config = dict(
    n_layer=12,
    n_head=8,
    head_dim=32,
    norm_place='pre',
    rope_base=4760.0,
    bias='none',
    tie_embeddings=False,
    train_tokens=307500000,
)
Each number is 128 + 24 x the weight over its row's rms, rounded and kept within 0 to 255. Layers, rows and columns count from 0. The size above them is the row's rms in percent of the matrix's.

# layer 4 MLP up, 1024x256, rms 0.0332, rows 109-161, columns 192-255
size [ 73  59  78  64 167  83  77  70  59 137 109  86  69  86  65  58 154 159  61  68  61  69  53  63  71 150  76 123  72  88  52 175  69  59  83  72  62  71  69 179  67  93 105  71 165  99  62  71  76 159  74  69  58]
[[119 141 172 113 113 120 133 100 124  85  86 107 134 131 143 134 128  88 106 149 103 150 140 151 135 153  95 113 140 151 128 112 150 113 101 154  90 184 128  74 112 118  96 133 142  91  93 146 112 161 111 133 129 128 148 187 136 101  96 117 103 111 135 143]
 [124 114  99 122 125 150 114 126 115 118 115 146 115 112 149 129 126 154 164 150 174 110 163 160 166 156 127 156 128 123 149 164 132 124 137  99 110 106 159 156 154 125 128 133 140 124 107 163 100 141 166 114 128 126 166 118 109 149  80 143  99 152 156  91]
 [ 93  80 115 161 107 124 120 117  99 138 133 129 133 108 166 137  92 154 135 148 117 144 124 111 131 146 120 145 157 134 118 149 114 116 145  89 131 112 113 146 160 160 131 131 151 129 128 136 137  66  84 187 134 138 145 148  94 156 141 153 172 102 115 118]
 [ 94 129 152 121 131 167 151 142 149 109 117 121 108 146 147 143 183 138 101 131 101 121  82 130 112 127 161 159 149 142 118 135 148 118 132 110 117 107 116  99 170 160 116 131 109 142 109 123 156 108 108 127 139  99 151 106 153 155  59 125 124 147 135 119]
 [116 124 136 138 145 145 107 123 145 139 112 150 108 128 112 112 148 119 147 151 112 117 135 129 167 122 114 156  96 115 165 123 113 137 143 150 124 163 153 119 166 153 138 122 121 130  56 194 146 118 173 123 113 118 135 142 125 143  95  86 102 153  64 117]
 [151 136 122 101 140 103 171 153 117  93 144 150 128 153 126 143 130 126 127 100 119 156 128 104 122 114 131 104 132 123 161  93 134 130 117 133 159  90 115 157 141 133 105 153 158 109 148 123 115 164 117 120 114 113  76 134 120 158 215 125  98 116  70  81]
 [124 146 148 117 173 109 124 154  88 142 147 167 135 137 127 142 103  99 115 127 146 112 100 133 150 153 125 137 134 120 112  96 127 152 141 144 133 164 102 129 131 107 124 135 107 165  99 104 120  86 122 158 115 137 148 143 137 116  80 170 171 163 143 153]
 [116 119 103 114 114 134 106 146 116 131 118 163 127 155 137 166 138 119 127 165 112 126  94 137 112 156  99 120  93  89 154 134 135 116 157 101 127 101 113 137 130 134 148 139 146 126 140 136 146  93 145 129 148 110 169 142 148 150  76 124  91 142 103  96]
 [106 114 124 103  99 118 143 143 119 158  75 144  93 148 123 152 140 163 129 192 120 119 120 137 165 122 104 159 131 133  92  84 100 119 149 119 151 147 120 129 129 101 147 149 124 146 188 124  93 147 131 174 152 132 128  89 132  99 122 125 104 130 121 108]
 [121 138 123 125 162 158  96 141 160 116 154 131 123 123 118 160 135 145 104 122 130 122 119 123 131 120 137 158 137  99 116 112 119 141 124 137 183 126 125 118  85 133 118 145 114 130 130  91  88 154  93 122 156 101 146 154 140 149 107  93 144 153 120 127]
 [118 124  90 102 140 118 138 131 153 150  82 124  89 188 153 164 149 145 117 124  97 119  87 116 154 130 112 103 137 197 119 146  90 163 124 145 195 113 112 116 160 103 149 134  85  94 128 130 118 122 150 175 134 123  98 136 142 152 138 126  98 121 134 150]
 [ 97 130 123 157 162 129 121 126  90 138 137  84 122 114  97 123 136 161 108 110 133 161 146 129 155 130 127 116  89 146 150 161 154 134 106 112 116 121 113 140 117 142 133 135 117 102 114 123 109 125 157  98 115  95 101 130 130 115 100 137 124 160 138 111]
 [ 92 138 174 162 141  86 147 125 149 152 170 104 121 197 117 109  99 151 126  92 176 130 123 120 130 122 161 188  90 131 111 146 136 133 130 104 194 153 104 111 117 134 143 141 117 108 156  94 100  85 164 103 115 128 133 148 112 122 129 118  80 117 148 172]
 [142 134 138 131  99 152 124 122 120 148 104 135 156 132 122 178 132  98 138 134  92 123  99 119 115 147 136 129  97 143  98 143 108 123 161 125 151  88  86  77 153 146  77 104 133 100 156 171 121 113  96 133 121 105 118 103 114 146 169 147 123  96 135 129]
 [132  86 144  94 147 132 106 169 124 150  82 143 113 173 123  93 110 118 131 151 101 113 121 135 140 171 114 115 138 100  93  84  81 123 157 147 112 140 125  95 163 169 156 116  66 128 120 124 164 117 103 114 147 103 157 121 127 102 126 126 142 115 134 153]
 [118 181 132 167 165 183 120 128 108 117 113 116 137  95 136 138 189 133  75 124  95 126 103 123 110  96 126  87 100 121 142  91 138 130  97 136 122 123 150 148 127 111 105 144  92 123 115 141 153 144  98 101 120 102 139  75 113 177 125 110 154 144  92 111]
 [156  94 129 107  91 124 166 138  83 122 131 126  99 181 114 129 123 162 101 118 125 125  75 120 131 152 120  78 199 142  54 155 142 157 102 140 161 126 134 157 134 138 142 126 131 141 160 112 133 150 126 174 144 132 140  80  83 150 117 114  98 123 142 111]
 [101 138 122 133 138  87 131  95 175 112 127 134 146 146 162 104 115 140 131 131 113 121 126 141  63 150 114 108  66 133 120 114 103  92  92  85 161 106 118 114 120 123  79 135 136 111  87  82 104 131 140 125 133  87 114 132  84 158 151 106 115 111 140 127]
 [136 113 120 129 115 118 108 124 151 176 115 151 135 156 104 102 106 151 145 139 116 135  77 150 123 146 157 110 107 148 122 144  99 122 149 147  81 113  98  99 105 151 121  88  74 152 109 107 136 118 175 152 119 130 113 126 137 104 118 148 147 134  82 124]
 [136 134 117 154 111 186 100 136 117 106 143 135 105  50  99  96 159 161 121  97 142 143 155 135 178 108 146 117  98 130 131 129 163 134 146 134 129 114 165 139 111  81 124 111 123 126 102  90 116 164 145 116 120 139 183 162 134 146 109 145 152 146 141  74]
 [157 140 125 126 116 132 148 121 148 109 161 118 107 130 133 153 114 167 147 139 156 132 129 132 127 125 120 141 133 142 123 156 138 130 148 132 145 100 136 122 106 166 118 167 101 145 176 144 124 157 106  92 139 159 131 128 133 102 125 118 149 136 119 117]
 [138 101 114 114 146 138 168 122 110 134 186 120 118 140 132 148 111 124 163 119 184 140 115 147 160 104 162  80 124 131 123 119 142 102 141 170 132 120 127 116 122 142 134 116 138 145 125 140 139 141 151 118 118 119 104 107 125 122 110 167 141 105 173 133]
 [158 121  88 112 174 123 100  79 119  77 148 161 111  99 111 165 158 113 156 123 112 114 111  99 131 149 119 119 158 110 149 134 119 147 169 139 153  82 107 132 143  98 154 137 169 128 118 136 133  91  96 114 115 140 157 104 120 144 104 122 110 147 144  93]
 [116 130 139 148 150 119 160 164 107 104 104 124 142 136 114  89  96  95 131 129 141 140 129 107  91 109 146 146 133 130 130 107 138 141 105 158 159 145 118 151 153 135 148 162 151 151 102 152 145 142 126 125 120 128  89 147 141 169 114 119 105 147 118 122]
 [142 156 159 123 116 126 150 164 142  98 117 125 174 128 123 137 102  98 118 108 133 134 115 132 115 113 138 187 131 155 140 181 167 149  94 107 136 135 123 136 139 135  97 144 108 123  97 106 104 106 167 171 115 135 102 118 141 160 128  94  99 121  86 184]
 [133 133  94 116 120  88 109 117  99 142 143  87 142 112 138 121 115 153 141 127 152 157 116  84 120  89 133 136 107 132 141 132 130 139 158 107 156 109 121 126 133 140 116 124  86  91 146 106 107 146  93 122 142 144  98 129 119 129 156 168 162 122 131 101]
 [156 176  93 106  82 115 122 108 119 143 133 153  99  97 135 147 141  97 110 150 122 134 170 115 138 172 122 119  73 132 155 144 108 146 159 137 134 117 108 122 110 119 132 135  99 119 135 130 128 144 124 163 128 127 105 120 125 111  87 129 115 128 149 152]
 [136 106 131 137 144 116 117 142  94 159  82 109 147 118 132 114  94 117 151 152 139 154 118  95 125 138 139 132 108 117 153 123 123  89 139 126 127 123 153 121 127 178 113 116 122 101 132 144 104 135 117 144 121 137 127  51 119 123 139 159 150  99 109 173]
 [158 121 147 155 112 116 112 163 139 106 140 138 124 132 113 109 155 178 144  91 170 139 165  90 159 144 131  63  94  85 121 128 128 131 107 168  88 124 148 125 134 113 137 108 100 108 156 130 180 145 180  95 136 109 155 145 131 139 163 107 127 106 143 119]
 [134 126 124 144 125 137 128 127 103 131  95 158 135 129 122 147 112 118 129 129 121 146  78 128 145 175 109  92 116 109 144 110 142 150 121 144 125 132 146 167 149 132 169 105 128 172 111 125 158 158 148 146 117 119 124 117 116  96 162 147 174 107 150 129]
 [129 110 166 100 128  86  90 131 125 110 150 133 141 139 100 106  86 107 143 164 145 123 154 122 138 124 120 138 102 129 179  97  97  97 119 120 145 128 109 128 118 112 127  97 143 101 149 147 125 107 159 156 114 150  92 131 113 137 149 138 166  96 121 126]
 [144 166 154 123 106 112  91 117 127 137  93 104 155 151 130 160 126 121 155 118 131 158 133 170  87 122 128 159 123 129 133 138 138 118 145 147 113 134 191 145 167 107 155 142 133 120  89 137 118 122 111  88 113  88 114 115 152 141 120 123 124 130 181 170]
 [121 144 108 172  95 176 106 125 128  73 129 174 145 124 147 113 145 103 175 170 117 154  88 107 129 139 135 131 134  99 142 132 128 127 121 119 156 132 142 132 149 118 135 101 136 123 122 115 104 209 105 129 135 173 100 102 117 112 126 141 115 157 121  86]
 [101 131 120 143 145 155 118 105 145 139 100 118 149  84 140 141 176 166  84  88 130 114 102 158 141 122 149 120 131 120 143 150 137 119 149 147 132 147 120 124 114 139 130 151  96 135 116  82 166 110 114 114 117  89 138 152 139 199 117 111 133 151 120 182]
 [131 154 111 102 106 118 108 100 117 159 124 176 106 166 181 123 116 138 141 100 121 136 127 151 134 176 108 133  78 131 148 160  95 114 153 127 113 141  97 129 117  98 101 129 125 100 134 128  93 125 140 149 153 123 133 122 112 109  97 154 101 104 168 154]
 [110 115 106 127 104 160 152 116  94 155  92 138 117 144 170 169 128 119  91 161  90 164 109 105 118 182 101 103  99 116 132 153 152 126 130 144 141 122 117 151 105 140 148 113 153 144 136 152 129 126 116 127 146  93 105  66 126  86 151  91 116 137 129 132]
 [128 135 104 138 109  91  84 113 108  86  93 161 125 109 104  89 104 123 173 148 141 133 129 158 134 150 130 146 133 134 133  83 140 121 100 145 143 151 149 125 130  65 171 117 120 115 118 150 124 150 153 139 157 159 115 143 163 147  97 179 105 134 124 124]
 [140 122 118 124 115 127 103 131 132 136  82 109 116 127 149 115 137  91 109  84 125 109 125 140 125 128 129 109 101 129 129 157 132  98 136 124 125 149 124 144 140  94 108 134  90 166  84 135 100 139 174 155 115 104 100 101  97 108 137 137 126 142 134 142]
 [148 145 121 118 109 113 123 130 135 150 139 141  91 142 137  83  95 131 142 134 152 103 149 158  85 150 145  80 108 118 172 124 134 110 153 148 106 144 149  75  97 116 111  98  81  91 132 124 172 173 151  93 150 148 121  99 187 146 135 155 147  99 119 169]
 [134 109 103 133 147 166 135 122 133 132 155 101  90 118 179 103  87 166 135  80  72 123 133 171  99 117 114 132  98  76  98 120  84 134 117 156 116 107 160 138 129 128 120 111 147 115 113 108 171 139 116 149 104 100 149 175 137 126 157 130 148 144 163 157]
 [148 175 111 127 105  96 140 127 175 174 111  95 123  69 152 135 111 107 113  74 145 133 180 134 116 103 129 150  87 126 162 117 117 137 139 134  97 167 169 125 113 121 129 148 100 119 145  79 135 132 162 109 120 107 106 115  99 192 113 105 126 111 133 159]
 [148 149 149 147 109  78 109  85 138 128 156 129 109 116 122 124 115 140 150  67 135 130 150 125 146 107 128 159 129 151 159 124 106 166 123 135 132 107 124 129 151 103 138 178 151 143 118 186 150  84 112 107 120 102 123 145 145 146 147 119 152 134 117 130]
 [125 136 124 113 120 134 103 161 127 122 118 168 104 170 143 138  92  96 152 121 117 123  96  97 112 138 149 188  73 107 121 162 120 123 177 125 118 138 119 122 152 172 120 133 132 129 131 105 132  79 185 118 129 115 171  85 122  61 132 160 156 141 144 148]
 [110 129 122 139  85 113 143 159 146 133 148 154 106 159 151 107 109 133 137 171 150 116 113 129 148 116 181 165 137 140 123 163 124 105 140 113 144 129  90 105  93 171 104 113 116 139  96 141 121 114  98 149  97 166 135 101 116 139 153 141 163 121 120 155]
 [ 92 110 113 127 100 119 115 132 133 117 139 153 140 120 109  82 129 135 122 116  81 138 145  91  85 129 146 176 103  64 125 140 159 113 124  97 109 137  86 127 133 134 129 147 150 112 114 127 141 138 132 135  93 123 162  98 147 102 154 129 120 136 111 105]
 [120 168  98 127 138 132 137 126 155 124 124 116  97 130  95 147 107  66 191  79  92 117 134 136  79  84 156 137  90 138 125 153 105 143 120 135 151 129 116  98  88 121 144 176 135 123 129 117 116  91 116 114 110 131 137 135 142 127  88 152  85 107 110 127]
 [140 173 102 144 144  69  91 122 140 147 122 159 150  95  89 150 134 119 157  98 147 130 133 160 167  71 134 115 147 132 171 143 106 132 151 150 106 111 112 131 120 123  99 134  99 146 159 159  89  99 174 134 103 121 135 103  66 118 123 157  86 138 107 104]
 [101 136 135 141 126 116 129 115  94 144  95 145 166 148 114 129  85 118 143 135  90 129  77 136 161 174 132 140 124 108 149 111 103 136 127 140 157 117 103 135 148 123 142 130 137 112  92 124 117  74 150 142 124 110 161  95 122 106 111 142 103  95  79 126]
 [123 118 130  90  83 152 141 153 122 160 135 160 138 129 122 114 111 116 114 150 130 141 105 180 106 175 111 120 111 169 103  96 126 133 167 127 101 157  83 130 111 167 114 120 123 127 116 142 137 145  71 166 103 152 158 141 108 121 140 133 156 125 121 135]
 [156  85 144  75 134 164 126 159 104 152 108 161 109 133 106 125 135 201 151 130 170 135 139 138 143 151 153  92 118  84  98 120 106 135 159 147 143 129 118  96 110 137  95 114 102 143 180  81 130 124 117  97 113 157 133 150 107 131 152 125 134 147  93 137]
 [148 145 164 101 154 127 123  81 119 136  89 120 145  96 136 140 144 137 138 128  91 110  92 107  99 138 125 131 107 118  79 104  77 118 144 107 123 130 118 147 136 138 101 151 109 115 126 161 137 152 133 108 115 153 102 120 123  97 124 135 140 134  97 132]
 [110 119 103 103 101 113 142 122  98  99 102 103  85  89 113 117 120 103 124  90 106 111 122 117 125 102 128  99  92 167 139 128 117 151 157 134 151 147 145 112 122 112 134 121 131 117 126 144 138 124 155 131 115 112 131 119 150 109 176 131 147  89 151 140]
 [152 124 124 137 169 128 163 175 116 118 144  98 104 141 109 127 103 126 152 108 154 122 171 139 137 129  95 124 149 130 153 142 126 142 101 113 160 157  84 151  96 119 136  65  99 132 124 137 132 124 223 130 132  89  90 134 104 155 196 124 123 113 144 148]]
# layer 4 MLP down (transposed), 1024x256, rms 0.0156, rows 109-160, columns 192-255
size [ 63  52  83  60 172  77  74  65  59 139 103  84  68  83  61  54 164 152  60  66  56  68  52  62  68 155  81 116  71  85  46 179  66  55  80  66  55  73  68 191  66  93 106  69 173  98  58  69  69 174  79  63]
[[132 105 124 117 143 152 115 131 114 102 135 140 173 127  93 118 125 151  89 107 108 124 139 151 154 134 145 132 113 143 138 151 108 150 105 146  95 169 127 119 141 144 105 122  77 120 143 155 137 168  48  95 155 124 146  85 155 133  96 100 153 128 114 139]
 [108 132 180 112 143 142 122 146 141 120 115 168 136 136 148 112 130 120 104 115 133 143 127  85 139 120 144 125 119 159 149  92 162 113 106 114 124 138 126 136 129 133 140 101 118 113  82 137  75 153 149 183 121 119 132 166 123 131 129  88 136 112 116 115]
 [129 108 159 150 147 133 145 116  95 104 174 105 126 126  75 110 157 111 159 125 102 117 131 126 134 147 149 133 116 118 143 153 111 119 118 134 170 133 167  92 162  73 135  94 134 121  66 135 148  98 161 108 118 108 123 138 143 100 123 117 106 134  85  97]
 [104 124 139 156 150  85 111 136 140 101 129 162 144 108 138 127 161 134  67 109 107 152 160 135  76 146 113 107 107 138 126 118 106 110  82 151 153 112 160  90 150 135 106 121 134 103 105 134 124 107  97  85 161  87 151 132  82 137 116 105 125  94 117 118]
 [111 108 113  99 166  84 125 101 167 151 116 136 145 137 102 145 136 138  96 125 129 109 132 103 150  94 138 166 113 113  96 124 129 108 150 116  95 152 115 136  65 158 126 116 131 119 115 137 151 113 127 136 138 108 114 128  81  96 123 114 139 100 134 119]
 [122 125  98 176 132 123  79 113  91 135 128 127 114 173 183  95 110 152 165 139 128 105 117 112 147 173 169 144 178 109 122 117 129 165 149  99 124 127 118 133 105  97 120 133 104 115 124 115 140 125  91 149 124  81 107 129 110 133 146 131 165 121 136 118]
 [ 91  83 104 192 147 168 147 136 136 148 172 135 122  85  88 136  87  98 135 109 131 125 118 114 100 107 136 102  73 153  90 121 141 123 125 123 116 139 101 138 120 135 130 155 154 119 137 134 125  87 118 104 133 108 105 108 109 158 113 168  78 130  98  82]
 [ 84 126 144 163 105 127 135 125 174 112 135 111  88 150 127 129 134 152  98 121 110  99 158 125 125 120 125 121 132 161  85 158 123 148 101 115 123 129 113 137 124 108 134 145  92 106  85  73 169 121 122 117 152 135 114  93 129  99 159 113 122  95 126  94]
 [117  81 111 156 100 160 105 123  98 118  89 125 114 138 127  85 101 116 100 131 106  77 169 118 143 111 158 132  93  93  80  68 146 133 124  88 132 124 115 129  95 104 119 130 102 101 103 121 137  74 110 132 107 155 113 122  84 162  87 152 101 141 100  86]
 [127 116 114 134 105 127 148 158 139 137 144 144 141 123 160 135 123 108 111 133 133 142 133  95 127 143 137 149 113 185 123 163 111 105 112 154 136 142 164 122 144  88 127 171 143 107 146  94 138  53 156 148 101 128 152 122 123 126 192 141 118 173  94 152]
 [148 125 151 125  87 138 146  95 115 160 136 145 122 131 163 122 122 138 145 183 131 150 107 144 101 128  90 155 142 127 114  97 114 133 115  69 156 120 142 107 133 146 112 120 172  92 128 149 146 149 112 140 150 102 152 152 105 111 156 182 122 144 114  97]
 [162 142 141 129 114 151 142 115 123 121  98 152 173 139 108 151 169 106 114 131 127 145 127 127 108 131 120 150 136 127 155 127 145 118 126  98 147 100 136 154 104 164 130 108 108  99 142 127 118 140 122 171 177 124 132 107  74 162 150 110 137 146 137 123]
 [ 80 134 127 124 171 127 144 127 104 138 161 137 121 139 139 132 116 133  96  86 114  75 114 134 113 136 149 136  56  96 141 130 144  97 159 150 108 110 129  70 167 163  84 114 155 114 118 107 129 127 151 135 123  68 124  94 110  78 124 168 164 168 155 141]
 [130 127 175 138  99 101 121  93 115 105 166  88 108 128 148 133 156 142 120 185 120 137 120 142 137 107 124 128 115 126 135  94 140 121  84 145 131 132 138 126 115 108 127 152 137 110  81 143 123 133 105  84  90 131 141 131 144 128 108 115 126 127 135 101]
 [102 134 138  97 148 122  99 119 153 144 123 112  99  71 100 128 148 115  86 102 134  98 158 148 149  91 114 162 119 117 123 102 120 172 109 127 143 127  96 154 100 117 139 120 135 140  86 141 145 126 113 138 126 165 122 128 149  93  92 161 101  99 112 127]
 [108 124 162 135 108 123 133 165 146 134  91 133 148 121 165 146 175 127 113 152 148 172 114 109 101 103 122 125 118 129 149 103 107 162  90 113 113  97 122 179 116 103 163 121  92 127 123 115 121  83 133 110 184 150 157 156 113 132 157 122  80 145 102  98]
 [162 112 147 150 124 127 119 132 125 142 116 109 123 111 132 105 101 140 188 137 133 115 143 121 116 135 147 125 129 123 125  90 163 106 113 127 133 148 113 118 138 141 138 129 151  72 154 111 121 172 100 136 106 137 144 166 152 180 102 137  92 157  73 120]
 [116 134 102 195 109 129 122  97 141 160 166 147 101 163 132 125 145 168 117 131 106 142  97  98 133 126 146 143 161 188 161 161 139 152  78 104 119 137 118 130 110 104 123 114 141 183  93 134 137 104 127 145 101 164 144  87 138 133 135 102 153 184 144 154]
 [158 123 129 119 110 121 154 109 136 118 128 133 108 101 120 129 115 126 117  95 151 137 117 171 110 117 142 102 100 164 151  95 171  85 117 134 102 154  97 182  96 141 104 117 180 149 146 144 132 167 110 113 123 161 125 108 121 141  90 116 120 116 139 157]
 [131 133 106 114 144 106  97 121 122 147 141 157 186 137 140 163 151 156 135 124 117 168  98  73 134 177 139 117 124 102 141 155 141 126 156 134 138 137 147 125 135 151 131 137 163 108 148 128 152 113 147 165 172 126 137 148 145 125 123  81 147 136 130 149]
 [123 130 123 110 139 136 125 118 101  92 122 145 125 112 174 102 120 144 133 128 118 122 128 115 164 162 149 108 130 135 182 131 128 181 145 126 133  92 188 136 121 118 125 111  61 158 112 172  42 135 113 133 121 108 114 179 104 118 131  95 129 163 119 140]
 [145 106 127 163 115 142 115 137 132 124 125 103 126  95 129 102 141 153 136 146 139 117 144 149 131 144 145 134 103  67 135  90 150 166 156  98 132 120  91 186 147 133 151 121 174 109 148 107 111 152 145 149  81 171  98  89 134 132 116 146 136 107 152 123]
 [150 138 167 127 148  95 147 159 143 113 148 176 165 125 138 132 127 120 186 144 136 171  89 147 131 165 106 141 138 133 160 136 120 101 127 135 133 112 144 163 108 116 146  91 180 139 135 150 150 130 146 135 156 129 180 105 176  98 156 139 116 140  60 122]
 [117 104 128 168 112 152 158 162 145 140 134 145 136 113 138 121 130 101 112 124 113 126 109 119 106 112 171 116  97 123 101  98 158 117 141 129 108 175  51 124 127 132 101 137 176 140 142 133 159 118  90 152 149 136 159 133 103 172 140 141 171 122 140 131]
 [159 145 125 105 117 102 131 122 128 155 125 152 132 141 122 183 133  95  92 132 122 110 112 107  87 129 139 116 148 149 116 115 113 101 120 141 111 143 118  65 116 182 112 105 149 132 140  89 106 128 116 169 121 104 129  97 120 160 141 138 137 145 147  82]
 [147 119 121 147 116 130 156  94 117 160 149 109 150 140 124 143  90 114 149 146 145 121  86 106 132 100 113 146  93 113 108 139 132 143 146 125 114 133 159 168 125 105 111 113 131 166 123 135 138 145 171 145  87 139 109 137 100 149 142 114 143 101 128 130]
 [129 140 136  76 112 144 158 125 114  94 110 109  96 105 128 170 120 134 148 151 135 141 111 125 132 155 137 151 134 137 119 140 102 117 151 110 141 127 143 111  95 148 171 160 111 109 121 136 128 135 129 135 161 103 145 123 134 131 147 129 134  99  93 126]
 [142 136 134 128 135 104 165 136 120  68 125  99 120  85  98 103 138 111 101  96 179 149 157 127 149  89 145 140 127 133 123 125 166 121 108 163 143 154 124 126 167 145 130 119 138 171  97 127 120 113 138 121 109 144 149 105 154  99  92 131 123  97 169 130]
 [169 134 152  94 138 160 100 123 100 161 128 104 155 182 107 146 155 109 176  79 123 126 143 127 114 137 144 156 127 131 107 111 139 157 148 156 102  86 146 114 127 102 107 131 147 120  99 101 101 121 176 148 137 146 123 146 125  73 105 103 128 101 119 142]
 [ 92 105 135 115 157 167 138 135 118 117 156 143  71 167 121 116 132 142 140 164 140 136 133 141 111 152  62  72 151 128 136 151 126 156 139 114 128 155 115 142 107 113 171 159 124 154 113 138 126 129 101  76 172 136 133 158 133 147 120 146 110 122 171 121]
 [164 123 132 136 139 140 101 162 118 126 122 136  94 156 151 125 105 100 100 172 125  91  89 159 155 129 136 128 143  83 146 152 152 165 191 119  98 106 148 108 133 110 132 115 148 118 104 114 140 149 162 152  98 154 119 106 191 116  91 113 125 120 163 129]
 [100 134 125  82 128 165 131 106 134  92 155 124  93 115 111 131 106  93 123 132 130 101 127 138 117 140 134 130  98 126 130 108  94 101 111 170 115 109  84 131 139 143 135 132 115 155 109 165  95 115 100  87 140  87 114 140 148 139 151 168 171 114 101  99]
 [ 95 125 103 147 103 175 154 157 120 128 153 120 122 157 123  98 118 145 166 162 139 146 154 113 131 157 146 136 143 124 131 125 116 127 150 127 135 171 133 115 152 151  97 147 102 136 174 171 139 118 131  97 143 116 157 134 168 111 113 107 152 101 139 151]
 [ 92 126 125 107 153  85 142 119 124 108 149 147 144 129 127 168 195 117  82 114 138 147 146 122  96 132 128 125 138 142 118 155 118 136 123 139 136 155 166 126 140 160 154 152 103 127 107 100 129  99 121 100 201 112 121 187 110  78 153 114  98 117 110 109]
 [113 109 123 107 105 158 147 129 147 126 148 102 129 130 120 125 119 134  99 122 111 135 127  85 133 124 158 143  91 121 152 127 126 136 107  85 118 137  91  91 100 147 153 151 117 155 111 149 133 150  79 144 114 129 153 117 109  77 136 211  89 107 118 141]
 [ 97 139 168 137  86 148 131 147  88 127  66 131 126 148 122 111 125 120 124 109 112 112 159 122 124 139 149 115 139 158 116  92 118  96 171 103 114 164 161 151  85 153 136  97 115 122 100  93 115 136  95 103 155 129 122  76 115 166 127 130 143 153  80 117]
 [172  96 152 102 127 114 151 141 147 139  92  98 103 112 141 158 122 130 123 156  98 120 137 147 153 105 183 124  86 127 104 142 117 120 148 128  89 124  56 155 134 108 117 120 148 131 160 136 167 158 128 152 123 113 110 124 144 149 122 132 109 102 133 151]
 [ 73 138 160 107  98  81 186 130 120 111 122 107  94 131 108 124 121 119 101 149 122 105 105 126 112 150  90 123 135 103 141 111 111 112 137 149 151 145 122 145 115 162 168 134 100 152 104 111 141 176  86  71 167 116 115  85 125 127 104 116 107 119 102 116]
 [157 106 138  80 103 128 140  95 147 110 114  90 151  96 117 155 128 133 115 114 102 128 138 154 121 107 172 142  86 135 141 125 112 146 114 148 110 101  99 154 123 133 130 123 111 159 144 150  93 149 102 134  88 144  95 105 149  82 150 131 137 122 150 160]
 [119 123 106 127 123 162 123 111  82  94 106 115 161 152 127 100 149 137 154  79 134 111 156  93 129 130 144 128 132 117 147 124 119 121 158  97 110 147 160 190 125 190 131 105 110 117 151 147 150 173 126 130 151 114 118 130 148 138 144 144 166 145  88 166]
 [104 145 113  89 136 107 121  92 127 128 141 107 128 119 135 147 118 109 102  85 145 124 122 121  94 110 123 120  96  99 115 151  96 132 116  84  85  99 124 112  94 152 145 139 133 131 112 129  90 115 109 157 149 130 121 171 122 122 136 134 131  97 106 165]
 [114  97 101 104 141 138  81 111 139 139 132 118 156 119 134 137 158 134 132 175 138 105  86  93  76 121 116 100 110  95 127 104 100 179  86  69 127 103 148 111 107 101 140  79  72 142 140 139 161 151 132 151 137 105 109 113  87 188 120 133 121 108 168 105]
 [113 188 135 148 138 105 144 131  84 131 124 133 156 162 121 102 109 108 138 105 118  95 134 145 130 143 130 114  99 147 107 126 156 122 160 133 161 111 151 117  76 148 133 124 122 172  76 129 105 117 133 139 148  92 102 102 154 119 114 163 130 156 124  92]
 [129 139 107 148 142 129 134 132  74  98 130 156 121  96 109  98 132 139 102 150 106  66 110 175 112 165 169 116 147 137 144 112 143 143 124 130 150 130 154 124 144 131 149 134 110  95 136 164 132 110 140  83  81 144 143  98 145 101 121 103 199 149 143 172]
 [151 165 136  95 146 112 143 164 141 117 140 132 143 137  98 163 121 131 140 132 121 182 127 149 111 169 122 108 145 153 123 147 160 116 176 140 132 117 134 148 108 119 141 132 153 163 145 146 111 171 122 152 143 108 108 150 152 161 115 120 114 149 155 100]
 [124 118 154 121 148 125 131 130 119 104 153 125 121 140 123 110  92 126 114 117 160 125 127 148 149 102 168 155 109 122  87 144 112 130 149 144 126  98 131 132 109 147 109 157 106 146 123 123 108 171 115 152 104 104 157 121 130 117 167 132 131  98 148 114]
 [119 119 131 154 134 102 136 107 122 119 153 117 110 128 104 135 136 110 167 148 152 111 127 146 117 128 108 100 157 129 129 108 116 145 115  99 126 144 130 141  97 156 151 149  99 118 145 134 115 140 161  75 144  89 107 144 138  75 105 117 152 122  89 131]
 [127 113 207 116 142  89 134 151 138 133 148 124  96  83 140 115 144 130  99 126 127 112 106 149 114  95 135 103 101 164 126  95 131  76 108 107 102 141  81 119  91 102 110 146 157 142 117 131 142 108 111 107 140 111 155 130 141 147 110 163  89 141 142 100]
 [146  90 111 138 158 160  88  98 151 137 145 101  97 110 105 145 141 143 139 123  97 134 133  99 136 134 191 135 141 204 114 140 149 126 109 158 119 160 134 122 113 134 141 133 108 143 116 141 127  82 103 102 109 117  92  96  95  96 124 142 138 149  94 161]
 [ 77 120 119 144 157 166 141 155 138 146 119 161 110 126 134 127 114 138 116 141  91 120 104 165 106 140 121 135 161 129 126 186 117 162 160 143  99 133 139 144 134 110 129 120 110 112 144  79 184 146 169 127 137 170  93 102 118 147 140 114 100 174  83 165]
 [107 133 135 164 124 142 139 125 118  80 123 143 112 134 147 144 114  78  94 141 122 140  85 123 130  77  89 131 160 154 162 126 143 128 109 113 144 152 160 139  93  82 132 127  79 182  90 117 115 164 101 131 132 144 167 149 155 114  90 122  98 141 126 119]
 [225 132 140 113 136 140 144 136 104  99 113  91 151 160 167 155 154 155 168 159 119 127 112 166 131 132  77 137 134 124  74 136 108 125 111 118 158 126 148 116 129 135 141 118 109 160 114  90 159 137 115 155 159 100 143  86 124 158 121 135 134 134 137  97]]